Weights of a small GPT-style language model, trained from scratch on English Wikipedia.
Architecture: RMSNorm before each block, rotary positions.
Training: a variant of SOAP for these matrices, 715M tokens, 5452 steps.
Each number is 128 + 32 x the weight over the matrix's rms, rounded and kept within 0 to 255. Layers, rows and columns count from 0. Numbers have three digits each.

# layer 22 MLP down (transposed), 384x192, rms 0.219, rows 150-193, columns 0-47
116121146102166166141106120124180137155182133147066116119166102111107161093150115108213148108147178135120116112144164110103077086128125121138101
115123080100147155117114126136175122148156082116132151175173119137179089158095138165126112119105129123141153109126121161088132084129104159136173
132135152089168163108102213116107140180157178140088153113099152122099169106119079108130098165185167094148181155088121178097097097101138076159198
149140105163150124130120129130156109088091155139167138170160151084080142157095116098142103151134111108156109100096181157140131145101183117129138
148169135128128080131096116060158116145161138193084093120105157142108080184131183139145162154131065120102110090102136126127154056146124126150108
169099117168086093147085127154157142203138112114099079086107093128117093109152131150053081157152187065145202155097128182159149116107133153161168
099100172178120108093197128098167117145144111109096100142141133177140066058154118111115132110087145145159177139131144129159135082166109081144137
149084120139112164154179147105160158141178138125090089150189116145147092107159148092169086179140134107057127132123100124227118112186103087128093
124150091099070158080138144125079112136099135174101081046115086131109126132184142169058045120164075129078154102124118161067120134184167111105119
090180077130168116113047171134065120114114107117150145109135111128162122146188049191124108142107118110121150116158061092112133125159110164129137
174083133145138115155075159084119103137122145075115099066116083083178136135143145153183158116179084136156124181150100103142140167072154166160101
185136172150114167159183120090138089079143100191157184123130097146127107135147106134136089115120080128096112145124106135060127120162119206152133
107128112129198138110124106157130153138102060125158164063115158135163097179158157154184125112058130133112212100153154120127121121130126087146082
168178111165128109136092092065146177150073108101074115107142109116158164073095069123149151152019174109159132126125143096130125169135147115081117
172132141106100056159123137093128087149146198154134142153183183169153162125119170159184132123099092168083105105150098137117107088092144154091174
137131156146086149141151139108105122122105131180166105125144154160100147178118136095134126202067139131175121144138167118102115129132159157181121
150183122133133116162126105102128106144147129140114149156092157166137142144075165177102078140097177045097116098106085137197109145175068142121137
162161157093107139128099102166131098093116158117167089067134142176156100106069188113067102148114122131121169119110133179112118077137129194087156
102095164127108145192076115078185098178160147099117082121110153109120117096103166112181163101181142147144160086104131063139144099124147060111114
178092128108084155066113168113116101088122116127117178146136091129206135092146096143121128170171175135190111040138134161148113148103095081130081
107145136092192130102104102144132080098149062138168080146204155087103166098172148118144096068115072098163125117142092092083144142155081138139097
131112213143148141160134151094156128132139137170075165130127152130214120126151134090078111102124108073119096148143100080148090098118131099129126
141101114112084141103143170148142112068106172132097131097032140101154094200100097167072137134131108093109086101080179089130132157131155093124138
118142166099110078170110128152140074110096077104139105112143149098093118081096101140124139103158143146169140157057092082135133127196153169107090
070105098089123141092146090114087149161180094119145079113134124140071110156151166138107122125146122084174157105136168116098077211153088152137129
132102108073044110134073097068104113090131141077172142100154072180073124152164151090170161116163112128082096106133110132133087197127115151160189
121134122135155082150117126108091148131179216157129155097103095130171159120157114150127107170163153088075150110095160121078124163133113118173153
177134098112048134120126145163140119126075117107164138055095104108161163152122133181078086091189117128115103179173137063149127146147058115162125
142154174106118160078117125199089128163113158078161117142134101167116164149139120082151126090209085141132152131141201128076082145105128067081160
163125190092036150103112109175139103171143127170119187150118150073065147070145096149093111095103148136149150165096081130136119094168108121169158
096140072086122190145113155077090172145170129141098112162118088128088147138179176147168147125113105116142126114187093125077094092105159148149209
118106123183165105072139140109117127116172140171156099142147054173134180180155111116135063145094115151166121141126166104122141108126119131136116
084112117138183092124053094100115154124085185074142162169088131117117142130098127089136126229116141089073120141153084122115158093137112118143132
113116130146106101113142096135130163087118157109125204168140060088214103155097136070071127153113122097133106122103145099174180131115132158172144
102118148158077117134171158085149133120178079134119118150102142122099053176110092080142122117081210107106138149189167102119106122139144135103107
145068171126083142120084106144125138190132158142223094129084200097144156121143109072093135097104159104128120144141134122111185157091140140129075
125099111115064118188124089097110056159081187088189119142141131208186155210172120101154158109051171111112116140153149183116148124107177103180164
126117111151161143158052151104071075131126173090093111111133113084089123126139111110120167139180131141147105165148193159097132094092090154170133
079167091120121143135145120142141136139137114125108022165148097110096180085064125132180085125150115098112151101139096109148175159101086143141131
048076137143096181121129193072145122094149162100112136134085123173132097100154113129120086078125151081091184119164111108105095150184144184127139
186142133105116158144071101145148103140138168111123154137151101113064129062162133113183114096109117113096086125197157044179104150144155159125108
161133148182120181118154088097148123166136111142079082169137114109122038160144141121148074223148148115159142097160067103042105126047187154126091
119155139084087084138074133154099128135094144186151123125147157118140161093123081125116110149164125116186110203126149152189107063141112108123139
097093090145123127072173100116155060086137097090126111145135133128104154129112114117065138161089164107143131167150140026098129145104113091127126
# layer 22 MLP gate, 384x192, rms 0.214, rows 151-194, columns 0-47
124090106124107122146153145151166111106099090105154174139150112104188094116097126079121137053074104090124134090107085189163128135106070132150154
195156143163108162147054097129096104194190129143148161171176166114070111132138123125129150131096102098115129123133089076126163129110098165139109
091118192084114132175152170146095162157141149120105125152137158142159116052126090099089194102122181137140160096128136160179091134122062106137102
175165116134106102131068147127129091109123217153152153081059139172165099111147131093156159177164108065064141114116091125099124129104088115161149
108154158175164080119045120106114184127096168158161117181147092152127099083162080146153076177161102129151125137198124127173126126120087074199160
114079109173141095062090104180126080110133114155074104070152151160144108127160108128135163140066047054133068125181150091114053083112102079131081
101074130123120145151082184105136090135161023118104141108126129081128105131178139107141162168107156067127097140044027130129111163116115112147131
125111136109106132124149128108182152101147110144168133135184116105159131120123129154142118070119130046131171107101177114149115107137103110091117
097110186140051131179147134166165171151107142054137104106160109152121091123126174089141110124123147164102098162110140102144123117202157102161159
196073162074077199160108152121120096140181136099150105138157106148107123119097150163088129155147113128118108143115133108112150139166163136097147
115125081170149143128131179131155118101102113101179097160127137097122127179153169131149090126147157127108147079166166086123178134123096120137145
107101053091132098141100105139133169180147114103114121152183184096143093125114117099122210123114166108113089137143182123176163117157142115123147
116065087108122151151094122146144086124121122115120174181129123175105025115125119114042095129128141167141141134113178106109118126156069135135153
162195140131123126165093166095125171111144094117118130153189204119131133113141161105140192080106098120120142095121120147117148104108132109190106
098139151095112081084136159120150125111121113188157155127179144179109051187087098121147150127065128143134169142080114177134141133092142135122097
151108130103117144135150120124099151142168116122176144139181082080233152067151106157096090070109101126122107199104149126103149139122112074140140
187172148137074085150112148160099160076160077110106120140144098113103160127086078128135143115123177140149152186171129120173148200135124103143153
126078164211183186069142100125170108129117083154163131139142133136157110168096150141151141170084100121114103160117133097115116065180108113111158
195165146229104110109080180079126085161151097107121114157090143178114071172104104107146162111184115107173100196082149166095120130035121147107078
194101125148155167156085169094189141121083099087160120125154072107156115117130152119128095112194133088117119075165090168112136115117071135144105
121167183142114120070146103141109091092109174110085117078136170199149122112174093070151064182089101123135162161104093108088143124210143133180169
136154173123125146133120096097109136119126134099154154110142155121126133152081094078155151166122109155124055100141186194119125167126116138142068
108145120157139135145100148095164155098132130143095122128185131161113097112124158143119171115105125115138073111081128119157089107205104113181089
063102154129137139144163144138095068088131142153156110201163172111162111093089146066085134148153167149136088086115120183146112120162101201170103
114208066197145106175113122053080096083101162094136131077187147067115148139195162105181111074142134076129177092135044115135120063162135152154161
135160144161110068107097131128164128140105087139103137068103058182122110140149161134115090124124139164122138100112115093125154140121102174102138
108127171157100146133156117111176166071096141078161161119164078100170109104063147139101114157169142162145106088132089135072193144152146202119147
133125090104141197110194123136082146125181197107121132121110152120129168097147126088081097093077127129131073172089087121131078123172121104126162
069064074173093142150136162125117107124129119083144114111162123126198095108174123127126110155104121169100123125117156142161085064142154192139111
110096142114168117093102126092068097078139133138114170124147127129126136093115109118152082179155091163074129109166112084115127135131171079135191
166101141110140095094090091108150124141142052159123142179147102195162111136102104118096101103142071141133132122161171210098155120178147097095052
132079055081155178095109163102131138081148210155108145122151095128153145114162126197095122106110186110130156119133100089102133138163158078162089
082112141124176098142136105130108158087172162093098191129131132102104147093125148166140100141117139103173133100167211159141129112161069130188187
181110105121147137144139123164131089098152130105153107138163122092107160091112109082098142203096077021162140178171112107208148110133139107134191
155140112152125096104088130173122129200067124158173064100124162062142156138128157098089216126114139156108155157134148095153156149134137131115078
162078080129135129106096103126156061160073120186178137111078147054163156218084191111068129168118094066065120103092083136168149124116123123124103
079107156101095108189106177129037173187150138107138170168138144149114158154167101146121192120143066125102098107137134079184147123121144169160125
120096057114119118156117145155128164135197156152095197192117133123123127139104125116180120111094103163100121086188168102171091071166089148148132
144133071146111142101135135169124141117152107082194187102095095114134134165125142098110102139116037137059081190137145087177145148136185122145146
113144109124149077141108108165148110125153138123151104106094155106120152127121111068147171157142121125092156099122130065097141101090185143119076
093140137147087163161169171084111142141186071142050118102114152168168140086134177083150148104113167071171121097124151101194101141111075145167164
154135115166116118156189092145120107153167123072081121175138094090145125123113110067114111160142127141145082159109072131185164189083109142181135
061151158084155083074118145110156119206149104162174120112193126190135130120116145149124130201127126145123170125108073129106137120142087120126136
118156170111156151133079066147158104158159081141128113096133173142158150117112091124072145129114154158139156100149139170180120115153084111162150
# layer 22 MLP up, 384x192, rms 0.214, rows 151-194, columns 0-47
149220103149172096141131126159096109114125146155099143146149121144060120096149144135129121140137090113154164104130109166146147126067120122115127
069038165144161128126100160150119126115186154144093158206118104087153149092112128145168184128154127113157123116119153150136166114114169119190135
167113077095104098148193122154110083194163102125142130160122172102123155105175128093107153152091137143149123168210148125104110118147043151208102
094114133145160114100118085118145133142129150166139154089140103159110149102145079139180095145126209157091132165097121146121109077156090124105041
095124144109167127154088108097120097110051098120113162126144125104109176142127135125133160092112128116132097126094142115147136129107153135141112
170115075149113130092168092178145094162132204150131114139072092170084108109129201141142110128085109155126142123163172128078114057107094107121118
114124124122208116067143119200110120184125154100168145176142072103148119157063189114079177152123140089109085141151176129177112142147141133107150
067127157106119141131096118138191196107173114139172124177105152069159103094150089186107125165082112128124149113143113132189186119126097110131136
158169115111095099125139169131096189151179144132122147211132165155069097153089142114096142167178117173133107133137133115123100130182094115168075
121103125158117132113111164130153140137137055119127133127119111080096115213051131142147129172086161110126068075139172078130099142132145111156120
069157098147150151130095100120132104137137125154084188084105164105167148154095131132145152146190081093113149141148067105155132183148124184108077
100131132111111130089077152183142160098148141152108098178140121101057171162089123133045112137171165116101039140135142149169148125161123142165166
142143095164134109102154145125128112141150104122143163121098095090091081159169190162090195111135110141126131115142177136073209162085155117112155
142140126091085144063082141120090131194156137131103091140104167128159129096136105124162057114155072102123087147178150169156151147130057178158139
169166176098045067179146189102118172095132163143072121104160144095142088151148140085124077129130089169147117166133122112145113163155100115152126
138173102040094170140117120107146116140093101132128122088172164135153182158173220152154072097097096126129145106170136086102115120107123128156097
120136112163149106121161150108111125092068131137196183116113149104111141092073129089145117172131159197122119164129154106157091105103091140083139
157092122132167114174111107128168180153128151121133132087041099156109121121141116102134176136125112104135126121078178131111145155141090138056092
112207161144176131135147139169101134171145093161119136164118137093152145174093164187048106137071098162174122099122130137123144125168107147114150
185092153161120127088077181143154110109123168093122185143131134095120171132117135159147085118171084149108125143119137098155141137126107086118116
136176094134165122163126149132121118156148126158105117087118142152154114121154082150040074088141076108127207154074178127127094100161162103134142
091099117085142100133138100144103094185102134180134148114116119140140097084150104153143105154118134145118088113145108105151125242139121191147134
131130127142097178132143078129121101193138171146120126141139125167183111080113168129092137101160167135104111122176166119148157126136151114169168
129163146098141107171106153128128134074127192117162177096118114159172131127087132061121119111136103073105151119188117156125118113154124103148117
173160081137178141131126180094110088130141109130171157077121114164117134121108181192115193075166185075147089154174120142112118158198123105133160
108169123124177154120139160162206150087120100119107128149143151081090169102096110125165148135147127230139144147147087129194085135130110133161109
094189094117129079132042148149143100081136194148094146124122149075103090115132150136111149094133121166168083085174088110180174096160095166146135
152100163126200101148169157147103143124111065116107153141115154133110164111133124103071160171109091176124134115121106122131122125103106075086194
122137121059144112129152124105152145149105123078148092090158155137155122105109132088136117133118095115120111082099124158112178144151105084070125
137126133139151208122123100119133102132131113094155105103139096083123126076160152126128130106125126111127109109130170108089101143192105155140144
097092095184109121162099084131119106142120138134098120168089119055100113143141105172159145103122134177100104085143108115150110090155188163180119
181154115139158164138065120133092131111142132170154142159134169106136130147119149138144059136167131123160122129124150116106163126111145150076124
101157088194119153126109144157171136088137091138121173142121162118119106117125117197092118148131128128121083158070111172130058102047077145160133
159153116156136121116100162110132122106148159098146074108167078100110099069167132153103140118068134109172128126168129133160165157153120106109160
136108172094153142090102078172145090113131144182094140228115087132079126135158110123159160093111143047106159112137123165159146034145124169115149
120132095177157190146102178138099079162116112123194158117155146117109104167133121094172108169127113120114191108166104155114149189109104151110139
114186125107115153148174158142124111132150170082150099099156190153151124106111142094143138157077190121105163138189100088125127087175088092110064
157132154111141102125076162133082152178134161133167119070147142096164156104141090132106154181140130108115112140144167149143099154083078156170115
150165081164144108133136121106134151047157106149097150143076160100136102224195137148155144129151123174107141065119121110147096118102201197169115
087137082114139188108134126157184114149127135130113136149194102131126108137077166114110160135157129114126140117176143104121126127114111117117134
146170167118067108094131134109153105147177108127144141172097184172152103139104181141096073104133146117115123142106105127101095131108138116184108
104099117139143157092120092155168145081148108129142166120134084131143122097087181111089178124100101178113121115155096103083145154179136195143184
153125112139138224107144157199148101101142202085106154196169094098115114118142116130129160109091094080133111140138109145169131067159118155131081
144132105140162124099094128187122154130175193178107113133073143127184134130180136065152129105141148100124122124173120089160087101137095107147100